{
  "n_layer": 12,
  "n_head": 2,
  "head_dim": 96,
  "vocab_size": 8192,
  "activation": "tanh_gelu",
  "norm_place": "pre",
  "init_std_qkv": 0.0361,
  "init_std_down": 0.00737,
  "optimizer": "soap_variant",
  "beta1": 0.95,
  "beta2": 0.99,
  "lr_head": 0.00671,
  "decay_fraction": 1.0,
  "doc_mask": true,
  "train_tokens": 147300000
}
Each number is 128 + 24 x the weight over its row's rms, rounded and kept within 0 to 255. Layers, rows and columns count from 0. Numbers have three digits each. The size before them is the row's rms in percent of the matrix's.

# layer 9 attention key, 192x192, rms 0.0981, rows 0-191, columns 0-63
108:137073178144159136148133135125134093108081179132175133138172109131079124126100115080109139114132171149133143107122158154139158113079110127085129129123156168094128168099137096103157107125122151
108:126108104132096141169201166148160131123165165137102120148132128142101135154126179179113163136117085122096121130146131138129117154160137151093095166119127147118113163146108153138148121114119139
108:084122102098175145109079105130119115132131126131182132127100144147122121179148152175136157101121165094119102137117117084118165139135122147150132107175173193111129102090137121117148150083112149
118:124115150110127106089136137118138142109080145110123145139153100067143160117131180103151133118083130172168155126150112107153130110110113144107107126158130118167119133101139104096116135165150094
114:125142119153093168115131129131175134123191109113148113132137132122131136121194123127154122102114135129150138128132112120103121144111146129119141138121119137140150108096105151118141143143134165
107:135082136127120132127103112114171136134142105164154149129150144123098155184155141143187126106154146090151105113112124095094161132142126112163092115165124087100155114070141111103095112153147097
118:132152045173118108132133133148111139168145132109118147115110075129127136115134117104117123116160097089131148151112129133127111134109153105145181112111114095146154094151058135143104097116090131
129:104113158142145129148147107114132160106081121158188160126145134165128112147067098102120124101137142069156147111146187144118143142154154132172144089141136115144138114154159118134110129142124165
120:129090139090144131134101120145142099145075175147134133124115072167152160141128148122139131111144127144115121160154094096162114163119119119130115148155125134114080159149059102134146076093106116
129:114173110137122131115104142147171081124133138109113139155153128116168160153130118106130132093092141137121147135122125158128108078135103143114162121159136149097118109130157121105097114118133213
126:152122160115121104137114122146129116104130127113118139102119125136142158145100069151112132103116111128105125090116141123103101128120132090128126165131189128134085113109102084130097129105152098
122:097153189144126124101097122128066136107126100142101106140124154106139140148176111109140145151176094165121096170135123156139147154100147085132116089091078109063137154174140155122136134166117146
130:112125115135130150125127118095143129115123143084143172123113136099164161160124127110118141090117137147101105151114111135129090129142115102158104121093142167126093124131068081119108115151104137
118:138152117134103137126171102125149156126111094123106106101151133102132080128091114120131095137159127131120126105115172141127131109112089117173160170135140097097112132188157143189107138131116093
098:109055127138140061136128161130084168137115129096127162119129122149144128098135131160108134137134110141086117144157142083128111131149157166108127087131099108129078111129130115094157117099156113
113:135114115111104162138153111073138142137115118130146130140121186139140101087110121129103114135110130157132123122148178120112161115107120146106175156149063146137153076138124105107064090152130114
113:149139113126123205100139152122169128136115075163083127113117139162137150168164165132124124132100158117109139152113144106125143116116152122094116145116122177138130167169096124155138140141133107
119:162108100106148145160129139140162095124121138186114109150132121135108157132153189090138093113116103117116149136128128132167119136152134115103120150143125132089108120119157148128189101092131152
134:146139113184106105101138154150149194153125099159082103119115146092160133129128157146126111122155099170144138110129112124142161162134140144151113176146110135126124150129156156194096152114124147
123:087135090158106166124132120107107086172112145103116117149142088165141160132106089106127149132096151132122133127112110093132113093143147166109151175117114100130105167151089136140138146136117121
115:121159090125167111129148161118189100151140119109159152151118165154129151139094163169129138140124125105122130115142144178145137169141138129094136117152174136155131130131100134087113086125136194
109:129144062107124088119126146118110145096141149139130116119141102100144189151122165128133147134107121149095106096109120139156115118130127108157105149128115141130119158169088148152156174155112136
115:156165108122098155142108112146136138131127128103107127116092118165127124134136136144124159176134094126131156138129147141132125119102112145119080120126162118107126154125110161108189106144098142
128:136136121123123137196143127105150149110138131132190109139150150133119139143063175130127132110141088102112118143128135186138117143136141131133121135088122141138104147104146116112175109116146160
114:121100108117127135135164105131148167122134094127101156133125156137104115125064158123113139126101117109082108150138166124157149157127118180111143154131149146144122142094181101151127104121152104
097:144164087122110108099121186120140138147143114124097147150122133117147127128143150153109131160125133123157117107140151097135123114154140161116112084188106081150142084117136156096098132159159121
103:131149139143167133124058122108130142136100158154111137137163099096109138130087095139179121131144126124122123110121141126126106135164120142129118144137141125139113119089175133118100147129168095
120:109146145093117122132134157153135094141142142068136154135109121127123108147165106110128137124132150158146161131142096141135148134152098135095140129147138116119128124141107118114098110144105109
124:122119143154164111122116114146106129100119131143132125104102112132145144113120101075168117117183116128098180107108101104187114128163137139137091120149104126121140128107127147159169142105145106
121:124157125140156110110165129138120118151172131100140132099132127133123124125062112090112121109119152153098127161126076142086121076149106114139157088115105150104101161096127087157129103090135177
133:123111122180141082117157133128106160118161171102099133106157114135135092086061131104113097139147139160119126132156141126161103099152147132133130140118114096145088176170135157128159136147133116
106:151126131135058153106136099130127143100144107118154115133153114090166116153136121092113144096114149140141134121115178152097163108064086094145164116130151138131127112135112132116139155130104189
121:103124132128111103121094109094123110126140153120160145152137093087147115123106104170106121119111152106151119147111135138117102118146163136152168106099101071207127130155094141113097158128110114
107:111116111151116140162135091130142160097106127119145140136156155137172141105117147156096164131113140142075114111107100170152104143119135131149161151125184147106083120150119141120148160100103174
094:152150118119134116123122136137157112087098117172133106135105126168164125140107107110101121122160130169107135138132143133169132125120116111117124113126136099115086128200140136118146097122143086
116:121114147124128174143137091189134093107138136104141118142101185122152102130121142124078095133113160184129188119148103084137114145151120147142106163152191145147147120097136152123148166114092124
102:113127123127168163163148129119131096128116155161153143138128166157159126119155143154077154149106111130148115089133126162103113167151159105134116159118172157126129117181135169121118141129114133
077:086121122157092110141147184127076109111125142064127097121159116162142123131129116098079101130135139143135173121118160168137153101142114137109178168096139111100139166169125128157146123128115147
115:151123137160149100098111148131106114128160180131116134121152113141167105120128114106105118131053147157127162116144170129117114056161112142127140086142105145134173117108128125113136130109143166
119:125129135116117150127131114123119108119108124124125179166146119128125126138139129112104180117130132126147137159128150148170149174096109152108135164097135118166127153112142123129146110144117069
123:120129108134158104148120127174135099116120148135090135125146110112125120113165135119146125136104177108128108131149142169157108134112123116115165166115123076128152156154159129146152139168141123
118:095180105115109192152121101132133153085099111112148132098128104150121118136138107157144131142142082090114089098110151157128110151165162120117117153123163119131123137166103141170175144151102106
094:149152118157139140088144119148136127111154154108104174137104169132153165078125078084082104116129152134147155126103138173172131142152140119101110140142133095162170120139111120100090123189173139
121:115154098126088078163121104137149147099149087106120123142107166107156126126133143166148140145120099110095141119156115163124110111127114157189101113148133138118122099163123167105140153148120142
119:099124151141068126123095146135117137154116116136079141134125137174139145144132119130130104111150127139145142167115127120147132135101125146124171143125129152108118155090141099113120110108107101
107:108085176132104102107142122112124104134123122122127126150109123138110128124069068098099117113119143141139160116150122126129130124167142155130135113143077103128131112132126122134088114093097127
123:176120182078134140171126104136142074106146101149157125113112171123147127121139129117111089124105091147113138122145135147108146118120122069120127138147127157154142088113129145125092117111122156
115:134121127093121131144149131124131110091179154113124163138087128120131102136141089113089154129087137136126147117143159175137147117146081157130124134127129129135153140125058123107174109160115134
123:124100154125106087126155145141105116126138134123160114127119124128135163139118154145121121111110087129143132110071105168134145112123126152121110121119160130131137143110139112114126135127113159
117:111119149165121088174109122126152102116112157110131124140161113172158144108091144130145123118151098098118126110131126155170102090116118087131163119113146100117107127117185123123110115115136128
110:149110123121117139134096121102109129148134103133105147132131111135091191110162133135140168143157107126141117115078119088164145152150155124098075124133166139157113147069111178073161130147137104
118:112134122114132130090127164103103137119164097116111124145150152109155159170125150127157162151086097130089058110110098138085088140143138077099119112111163121136078122129120145141140164132136121
110:085152105141126129067108136125098144133100114103140143152113175114175123117118116124138126134104174122132115164152089130112102101133108157179156092178136120113099096147154112109116164120100154
105:117100134121149056124158134123142143089159164106132111121144100170149154149109176104132156111144115163127150160133119151157142096132106174135100098133103130134106187122128117082101112146137152
115:124189138096118134111174137104100160152085113153109133153099103146170153143161133095136139131093046103145150168125114128138132125109095137119130102104123135111122134172109118105141106131128143
107:106117100120097170147158125125112095138116117101130167098161116159140159120137133111096120148136139097119127105145136118145124142154156123119123175169158122139088117156087135144169127139090116
129:127074150118138095101107147108163110142123115149092113143086170114133151109135156133099115113099143208151086135154143111159106144140137117106086167128119122132135139145146154121097130113166123
131:128133099146140137155181122119115142117104156137146136147159118147149090125092134151138154081148091113134094118137150139116121179132125098137195177108126164113065130160102105134107126100138145
105:156157112151105100137129128133210119100144111099151099129109152147142165150143151135180079116155126096136138135106140146175124085135108119136110162135154105156118113143125156121141131157145177
130:139150119139096082167093162155131086123165145119130137134141123106140177121170148104137073128105150105163132103152127125161124113177121121123109142126152070158161133121128131113148144157115091
122:119110165103098097141102141121118171115157141129088141090100136155159138140136105150108153114136117131084127097136153121126148131135149145156098144121168131145111167174084128146148136137158104
133:112178176121105122107120121155159166096070098106137147139142109076134118108150115116160146087145152122128207164110108084143096125108108133150156080107167147132113124149120099144112122152149093
097:117131117088114174116109118118170117092103121168136105092148106109128134117111143105110144110147153129099143122117176151132111082073142153093137125143117177125090166169121108122167115143130147
118:079103131072118174140085141124105090137115176114130100138187081158103168168127121114162162146146137094111101118125130157144102090090100117117100140157104112063109152124133116093152115139106097
104:131157078140095138136153117158130132093195171096117108144151118101152151101158118112122129136160118131140140126133132160125164141101139124121114140135130103132161177121088161120137124166113151
127:080117139093125106102115099111157126090121140118147142132138121062118129164096130161102150112091151109121104119090137156137127150124136134160149103123141131176140160149089130114099148172103138
128:121077133136162109120152123145149163112120144155127123097106086148182107124125176154113125124128098155118131154142137119138113135097119125134108118126099143124112120167120129146165126106148137
119:144126083119115152116134108133164125132124106144099155120083121163149125121159092136127084141160145135145093134110096129141130124130141130104154093148138071109129152133092084139157110123119126
110:108127145147123074128142123151107099144133146138135155128110092164120147132108096136122122120124122081146141141114099136168097183120119139162097114119126086133140139124125100106133142096120137
110:124122130099155122140140092143126106118171163112150088113137117147128130167105097131134103142138125050180127081112169136099138116161134113125159156139169104154119146090127154151142148137105118
107:146135069130170136117086137139097106118132161121149165130150076136115113143159101125101166116106185121116096141130122104134093110152120140124126121127189147161110103101117070120186130126141108
118:152153110147114063126136147118124149132134108089096178092158102155119134105166143136182134147158096090136121141134105141154139129129141098155081093142117088142123107161144165114090090151132132
109:128095170116127096167177108147164148119108074126122123102132106129102162133124164120147091125110122115087187161141104145116158104116096137157091106165141156093126098107147120126117139088103140
110:123075222128086136151180093133105135115141169083147105142135165099155148121144091107078101135121119143141149134122098158110153125121136128127132117107175091144133154138129130119110141129110134
110:118094164114119125092117141121147123110166132148164127113107109140153182145201176139116099127129116132134094139141152137109165115118169113118128112158092120127166142141117139119128088155113192
090:129068203106147128121131100111180141103104132117167108113151119175114122162072137124119096128170146135119102124127164120130142107137107097113125121145179107113081151132130113116150110111143128
116:054116175129127163129133100104149111137113132100105121112156104142117155136145157106122133132143159108139119134145132139089116134144160148138103164110160106162106188176112159160147145157143134
116:155102113124126103099132149171163097122125130146155110138141149141150129145110133141113129119089113202154123126143126124105135142141143094135133095135153120093150102146140099151077127123117161
116:135125122143126140170118108094167118124154149090169124115159089116065132133105126135156149109149121085117125122127121126105094114157155097140110131127144138180123113120088128092161088141114136
096:144124128113114161137145074105151139129098130163116177139120154101145159095112138168112098159127140135146106141140126135153163144076120129142090144187142148152118121101114133063092127151132112
102:195139090136171106126122154140166156124103109175128134139160110127129130155136163129154128099124149093137141152135144118144140148152135097101157089154158147122092071098157076128113129104134139
106:136171117167117112140113152114073194114133116122156133115142129134142166144135123109133166087139143108151135142111122118117143140172160138133149120123160112147138094078152107120095142150147139
112:118151103149154126108113106076071150113120170100150152170159085097153125145115091117111123108095120112140080131144121093130096109149108116176187157099111122160086105145116112133114129133134138
124:126155141143164174120160118107121105111083108137096144103123094140127157121129122078111122127141146134115182120096119153143145119145100132086095114127112160117152137098095118113145143136140120
124:145138103132124119158100105140109106101138101119125090070096138129113121091133149132091169168130111156092156154132161147124122126128132157141088119126156178092133125137123161171166102093101154
093:080130123097135127143134168124117081133136136119120106122115110155081148114132122083112136122076173110147157123142174157112110132141136185078150169099143149148194141140124091153155143160138127
119:145100109169127093136143132103114133132123120098171126142139101145131094100108125116101140143155076154149117148155124164104112111148139115141128066105076108120120085184161120122148089122119139
130:108131145156132124116107109118111114143124112108118126117108163185130108132057119129105114138130162137132111132099133118144100078129094132138131160104126126141114148083163104126140115153151147
126:093152095151095127126146153118135152140153131144146066142141081121133170176139167113138137087141113105163124158118122126143126146114117125140133156123131127124103134125116166154162146104105195
116:148136098143123073096104160164151139121112122138105124110128133121162158084091125142116146078106160151136145108127132144168118151168095142129086125196138154089124106122151106113059151102126159
120:150159096150163103119101098142118116125120119164119173120093158133116134091110119123116096141129140093132123124101124090144113128152157147138127103146144151199148132071118104118138153114129139
117:129094139118099126165113101118158143135117097113091122125096102145093156126124165114157142110123134123141151123163174097124097108091114173142134165117129091169123131121127134118116122151135111
123:115083167080157128119171113067073154122136129093145152154171153149132133149137160117101173138089088108140082147125095112098155108160140131134140086098135122164084133098117149120190101120143139
085:113126117087119133109130115109153128080109178129127123142128098086110110086106120151142174124114119126158134101114136123153093129084128173122134142156137144132077141143132146121143127138134113
103:097140125125148106099147145125124164129123130143114112138105169131088132141082099129109107121113144160136107118110123084144125116154141127139101103116129138081108184134111078134107130135126113
127:116131162124068119098110150128158130131119084077158096096122141103113101142114114127150096112125136134149124129142148129125111115122100102108129107156156138124114138114133131122177152116114114
080:150177147094058131097114124141112116136101166152109108115170126145079145126146179130116134125141132111129117086126117122109161080131161163181136103141107118103142145095123103124133149116174193
082:113099113104070093116150121094110144117135143110094130089127140162128142093128122117134135111154153125157087099156078155088130150121146138142116135133145104130121107141107136110111153085129156
085:145145161155160148121135159202157115141122122132173157161079102095176108143106090145126141160164087150107162166113137101105120118116177110095150122124141106106101163128109118146189097095134135
069:143138148118152171163086133109133105166124104135173094104067154094126111125136137123119114139119117156098119140132148112111179110136132092125112111116127143087080171098137145136198110119116125
093:106157091122150128130106139107107103132139107116123086132149102107126130150098137120090140074134108125144096169121139137108133140143125105111108135094171141109130117129090143133117111101091102
084:140108163155140114140130113090183132135119106143120105108146147120121079131149121092137138110158147138098111137134135137145104116134095110094115108103144163102135131125128142105110150141126112
083:131150183107129124192148147081168164104174160116203141122105125106096112091162112119137126132113106129086115131143148125111192088136153122119079125133150101097105144126121138146121122084116084
075:095133136118125095114139114140159145132096125142120113135126098143132081143102159125175122109126170086123114112144105114140172095137121128096097129130122108161132146122125160125113126134137142
081:129137152129143069110115117128151125127083095160121093120153148166105106171149125101113135125145200128147097089110112130127138114178119142142125106095130142125182103121113095131101130132200122
090:113113104108061108105146124093096102129152131110083116151178103117104134110158138128126129115180153131134170136126147150162109123146134167124099129157120086160138095129112126134088139109140171
081:139113152145113130113130104123156133130162124122080154114138146092160101159145130129136150151137163129086134148131098114152134105132138128090122113145068121151103122134150159129147134121147128
083:163106166133161174164152124157115118140136129114150138135133131122174112143111098122109128159099116122091159159132135121166131100117140167123131144170135098169070127145119125140134108133100115
076:179164129149134151142134094095131138120145157137149141106117158123120163129166142122136118120132125152099145124146146173120099129120114134195141120167110156118106116127147124125138144142115104
094:115169105158145106121121115186125102135136131140119127145141137141153103153073132140140156121123106137177117126143093119101093126140129123159135138068151160140147151109114134084201108113101128
082:140162135139095130129162112152113177137147161088170102086073090124143116141149152119100139175124129139159143093146121140146154118092106150112140113154139105117152098152099126125111126107129112
078:103113116130114057105142103088143128105124118074120135136145101150146142121115148144146154120144153099165147101112153138126200164115155133142130113122132150127194124136175132161102127152136112
081:104127129128132076122132146106122088146130081165140164140167127113136168099145102084167138122129124068152135110109146097104140170106137126169106156068156093119161142128165088135110138155152102
089:073125105138155145147150086080124119098139119185122130153128171147192096145125100130120138113096141116132118143121097115141116149126120104148141112101147158133158140083115102113159187156126115
075:151130140137118170134103146144138129157145147155123126132098142110106057149122145125126134142104138166105132139159125120132107077136146132105139113116111131122058125089133153150189120063107137
079:106127115105109083136193104090134169120111139122068107096172140119096087092094113114143110086130148086116123094117140136177165091170111143141093125115121140094142140132124136144095131157116118
085:115128130115142145103141131151144100118158081094082115122150100129129136140110091150092149130134075137164152160126169164185091171121149147141141128171123125123149140129106127122141125136127117
081:107114128151190095138121129107094089119139133140143143090132146115196175094152113115117152097121117141130143156139157095158105122136096102117138133065161170078134102134122144131095155160115088
081:118144093120133065127108064088112119116162139135113113148142124170135136167129166139159115131134082123195125137118123152149137146141096121131080140097147137129204107113118110114111149132126094
098:153170110093165110132107141120108115134122102123122113116108159136095128099074120102117172096181140152145135149112159170118112115121124125184116128134162125104128117141107139128124123096173134
086:119117078110105117084110110115108133109144169123129129123103126127135192105165182131147153144097144136135094108115105156074116140130163140111171122084123140140112124132147140129100165144110145
082:129146126097109089125121157153112116131107157161096091068111133116100116118152131110120161125171169133142114104116129132148125118145133124192118140070095164110156113131089126129142114121157158
087:149126135165148170131142096133123096102131137162123147169141126130146100137138098079091096113108133149113137146121156110160126132116140112092159121130110154115119119133107122123158117137088095
081:167151084121129137107112106118076101166135141149111091179117148138078143134111148118112134124117103126167100145090099150105089167123113119165132148090123150115183138125117092089127131137115160
069:128095116111168195144148146173124107107126105138122144159153126125146128152128148129091119159133154171140161167159123094142121110123159101114137112144124122143056096150118128136154116118148136
071:151168128141162150130129150154088106153131109149177142148114120106114104139108124095133125143126131172094146157102156102147099088110117143132128116164150138124085112136140143147138128142099123
067:112120117107079105095121159112133186156139153121098127097122131113134148126124151114151133114123117090139121100119124147117161133156140149126109126095122125134155139138111141119069126111145137
079:081111081152160136136105130108146120112100110129136158127162140122127121141132099135108111083118129117113092162095104118116155153166125121110143163118124129131107143151118145142091117137118106
081:181148168142111132106146129182153131134133138136105124139154122177112134133124113101091130147140166145144172107139132129132126109119166113136143092172100116139127097106135136129157131118166137
075:155122112089118098116152124103146108103105145136097097146126123165135155085134098122138149109120124105158146081106154173121141183128146118126134158063102132115137102132150126111105143135161172
094:128097114150111120112182101118108152127101115125103140134169111131126085142115123109149097104072139136109151128108119096189091111170131159113143139155110148114182138155144106134113147132092124
086:147211126137122140117117125106117132111167104167167114166101143107065115164133166094120135136115119138115095126090135118141083072131112140113118128113153125135107066106152100125132133145097120
080:114160117153146159115139105183152111139145130160125149177156136097115068159158107130118127133113181140112124151117082109117105120116180142134143096143120133155110125128110110137183106085130163
089:119145107087141171136115121127111141129128148149089090109137146120107087086121129136124071103086141104110083100104150122140138095134158157158142158121085118140122131097164139108094091122103156
080:117118135143147157146159134144118123133125142094136159151150121108111125151107101136122106160116128114111186144130137096148110106093152123128127103194144143142085137128119151145161089114109116
074:131164160162119136131179136129163156139141120137134128099098075125144089151154082111088110148150085115129137151161134104148084140147139173131158092127113113120123133111110143128165139115122131
078:146105140107103105097149150107131167146135182124117083142126149161150153098145114112126174115134126117152115103094151174147122145172123148166144144114110130129184109148121108121085164101138157
083:126103089110114109119116109128123120125118197130123115104132178125098141103089103116166134094105096111166092076092115168157128145128105098109137187111122168092163144130132127103115107089141151
080:104098150146142164133117143149148163122146101099125149135148098129189119155173130142115110147121166132116187185151156089149123099124140151130160108178142124154105105134111161163125112098145147
083:120154127115133086130121089109110115096113131135089124165163108195130144151093176155125106129100141108172135077142097114110154151137113128129136116074109158139175134108160139136146180192135098
093:098090141145108081164148134112163153125135148127129196119118130150130114146145094137128103165078138130115150098139089106152188143121164118114143132124104103140121148123133130157149120143113082
091:127114099092091126095092125172132071151129119139117104175102142111110107115096137105120173125151114156178124157065131119143116153139128096096141091115110075109155121114138109143122172120126175
086:149167106131125153160123125122132098136164107153132090110116162126085147104169072097115156134151149160124121129134148159143111085129130120142155100166112121080077095104155106120168106124163147
081:075121112088129085139125113107128116150129101105081152097115110107123096117089148105146160099162135110149093159112141136143145136127133136117096187126123109065160149140137123126113162153131130
076:141099123075123121143090163108153137143133117111143155113105165122119103184117183108123087122129136148139138157120129115143182120136126112191079111130134114124102132145105118129134128147150108
084:155136129119142176148095127144128085142152137133177137125078177095138140162142110133109141140138083173128152148113135168111111118098141139172164137124132096150069163139118107115169079123171138
073:157158108152148179111127140175140128188149146139125142131117169107156132131094115138115164157128082153115163146182134111150105095131109116098137069160137134075104117097108160139158143121103151
082:141087143148099147139135156069145159129125159160089140112123156132140109121178076097087118122161135148110120128144127127154090137092114147109157130118113119157068079147114158122096158108102131
092:119107087178105117114195105109169166127165098113107159144152099157155147149160123164151081147080156147140146157145093123137134185129138107072135107148134132115136109148160135120124122181126099
087:142136068146125121139118115113125160132134142137178166110119170082115153088115119109117174127094126137144126121077148133134137093140113125094136159117151158102107133152137124112104097142138118
078:161116149079155152140143145128154126138134126129109147142131154132115075144124105090119085154160167155135150146133114127173110101114146106133096127155123102128066086136095145133179089104163143
072:133101117107116135165176154134152118150170154151092126141142145090093117118180115108138138129124139180119134141130154117153112114115141101110120082161128142112091124105125116093166083139103129
084:122122116180120160158163092113141154114157148120116144123144106108125132166153123160112081126072137155099132100128106142149105120121145157156149088193139173155133154124148128100138083108094121
086:126106083154142150096133148158117111135183137157108120161174144147145177132119106141114166105121114131128146125158129108099098136080120145113172100097152147145070124111127093104135145124144103
076:118102146093080096143095115113075125088105173155136091158150135131068161112137137118145099097102119127150099095106113088130143101144132090165103154077109132090156148125123089105109132153108114
085:143140127082063114132158164098122122153148169178132135136102133137111128113145112074138130111107114120135124098138149164132144141149125149129124140143123101107098121125099159116153123124124149
079:149124120153102110145140122106151137062130115125111135067118099164155134137190131135105097140133157125126096078124118125070172143123121168148134144124117113186115130139122102127109156136149115
090:159185147150162091134091081098107125109156131089109137126170104172140141116144148107139125098111160073132132137136126143126130102152104172143136171102126116178173089148115141125087143121138103
093:118153157135164108149081150187093092135106177133188101154127133098085101065107139149159139114092153104079094111133125107108139138140127113133136135118153134143156119098112176161095137106103149
089:111159103115155139120100113107133077190111154150123124177134131075069107127085118154142163082097097091120105129086126142139092140131124134139157132105148176111137157089147145133166121109115165
086:143181100154153128101155133162115051129134104151107070145165091106100126114106104104065124139164154115103160135122130097124069151107158146094138090135099130167128108104151149107096150152100134
081:166153149130126155125140153160103136154115141180138132161111147136121109141145108105077088146139122154106130097138106101134100107117139121197133087157085116146128106112091126123176111110092154
089:147123142127179148125145152178115146109132148146130158151121157111088076102083115143130141142129138143080107139131124104130158082136168104116132120123114146128094166117118100159147148103154121
080:108124117106108110128094126140150161106180164125149122128130143159108198091143071145133117112123122149121125077126132150149120148105121103165119174114109113104109094157138118137080094112116101
081:119127103121132131091118119082088129096064125131103126172099077145104150178118158129078089122146104093142131111132168129112148143121118124129143119102106150158143157162114103144120119139119118
078:162146146119083137139069142150098148114100124136179156073089118128176134114191159134105105171121129159114102098139117121079167124132117094155115152153075087152105116147113111114094153126125149
091:091141118134085114135165120082128160143118151161143098103110098083139138104139120115130158071082140115104087133127122155131099144140081119124130134164128179096130105145077106092161139086132164
086:115155138124147157141147153137143130140129146153157110117095124113173120070120094152106107170137136122082131119200136122091134112125153113146107092149130106128071141104098169171169089115103157
074:110132108101117093132091131103136138133116154092086152163112094148127150159115140120124151109152102115167144110102125127116173132130147153147125142091140096125135139135127104144118140142093137
076:121115153123119071130142140116144130174091133121119109127125091122099113104108144144146152132089130116127061096090112138107158151140114143134109169065089122127152133137123094124136125105158173
084:124072162145081104141103109131115113097114111083112142122146128110105093140123146156141098121109137142137094100180097088126161116120117102159118169117109122132151200101131132155111117122092100
081:094124146109075059124147155121147159148134145093113153084121109133109128114142113113146139136142144120138138070150146131134172113148116129078109121139117090097116112106129160146087175095124127
073:147163165141147186150137149153143140144144129142155129139120111139147120162148133122089073160107119153095165171166131087122092096108144133128122098164154122123103124129094141138168088133128107
090:183140100133109115126151175081137154137156104167135121093086136153109180154130113144092139099121075172116107145129163175116127139136103119139126118128113157072095119134129109094149122178119135
086:161123157142126158145127084139106095123125108157156131165164082118156104181097166114147135085082126139093151127131146114115119110152140169116111135126128091123150200099125105112110155117084124
074:164141144135137123143148163147099154131144097144121097094138114113094118116208152134123111179129163168121131123155135105152097086145127106155122065133127129130103116112170139143161092119115127
083:142099114117109108124136136151141136102139107115169099111143132165133125098145121111122131188106166128149120099124152143126143123141135165146122108189158097174147119116163105137065105124143117
084:117119124126119085135150166140150133160136167093144151102078137082118100121162116088158139135173121104118143086122101136110156127138180170079106136131125115127111135123130166145125103104126139
082:100127146138093098122104093127139137095111117163108108105142109178142133155114168140096106124118176128147099109145101104093159139122108121170129170097123129149158144135096135156098158096115135
072:159148157114152170142075152155130139119141147135160112159109158136109116138124110149109127161116137173085135142139107113144070101136141096178139105126115134121110105123130105148164128102132158
076:167165202157171155183128129130120162152128136124150131101147115104166138101172102164103087129090131133100115131136098138123119102140138143138167118148100119146083164104130118123161119118103117
092:187121180135126118140099139148120142132144164126123085071136131137093127070159124098122113115124125146156113083092148172153144117128155115165120195092116098150142076142105129116070100094116111
090:131121185131117115101108110136121160115092159135137135139146089108188130111058121152108106095131117071105143131174141102140172126128108165140098112162148132113183190122117102182151158122143172
092:114111109156076144169171120059117126089128087136158140079126120110166174175169155131111113149120085138109100142141107174103153120154122164141104103152125118172084148122128106099103113151123049
083:141143151175153156156133108158121087141128153148139147150106133083133125094170100141141129141136086117106151130145111106157090129115150118086175087196113154121123146123141107147151138119094109
073:120107120097126114154175125096152170133103129086092162119144081134160130132159117124141107106153146110168157104145153168126170140147152115132087139145125136127135128167095126120122070140122126
069:171131117160156168124149141143112106142145130109137125128121148109138135120132121138127127164115080108123171167114129099153053119120141118142151100124171156123120108145152154137152114135135129
074:142109128081115105109136146117138158144125163099134134134105134132144147077134124156164133150150122110122135103120164135167166141147134134092120112139106104112164128118175126147080173156126142
077:087134094102143120113128133148154159142105165078157145160138122153115084115120145157126137134120174126117124136112134135153170145175159099081120147120126121130163118168129163119131134139132135
083:115090098126125119131118106081109117125111104096106099116154120153092126110105171146177129086107138106156094124117147152108170117136102084113115125119130169122141149101165082102115131112123125
076:134100111142137137151141132187100100159162147070090132125132132123118155133113160142152140147134119146131155144122121118167102123083162110145107144152129104152114149150157149114119079094113116
086:115127115167135128125123122145154120118124166115103122116108179131115115122090135129135130113134133126083059131130051130111134095125125121098123111156116117161129112116124145099070205092124134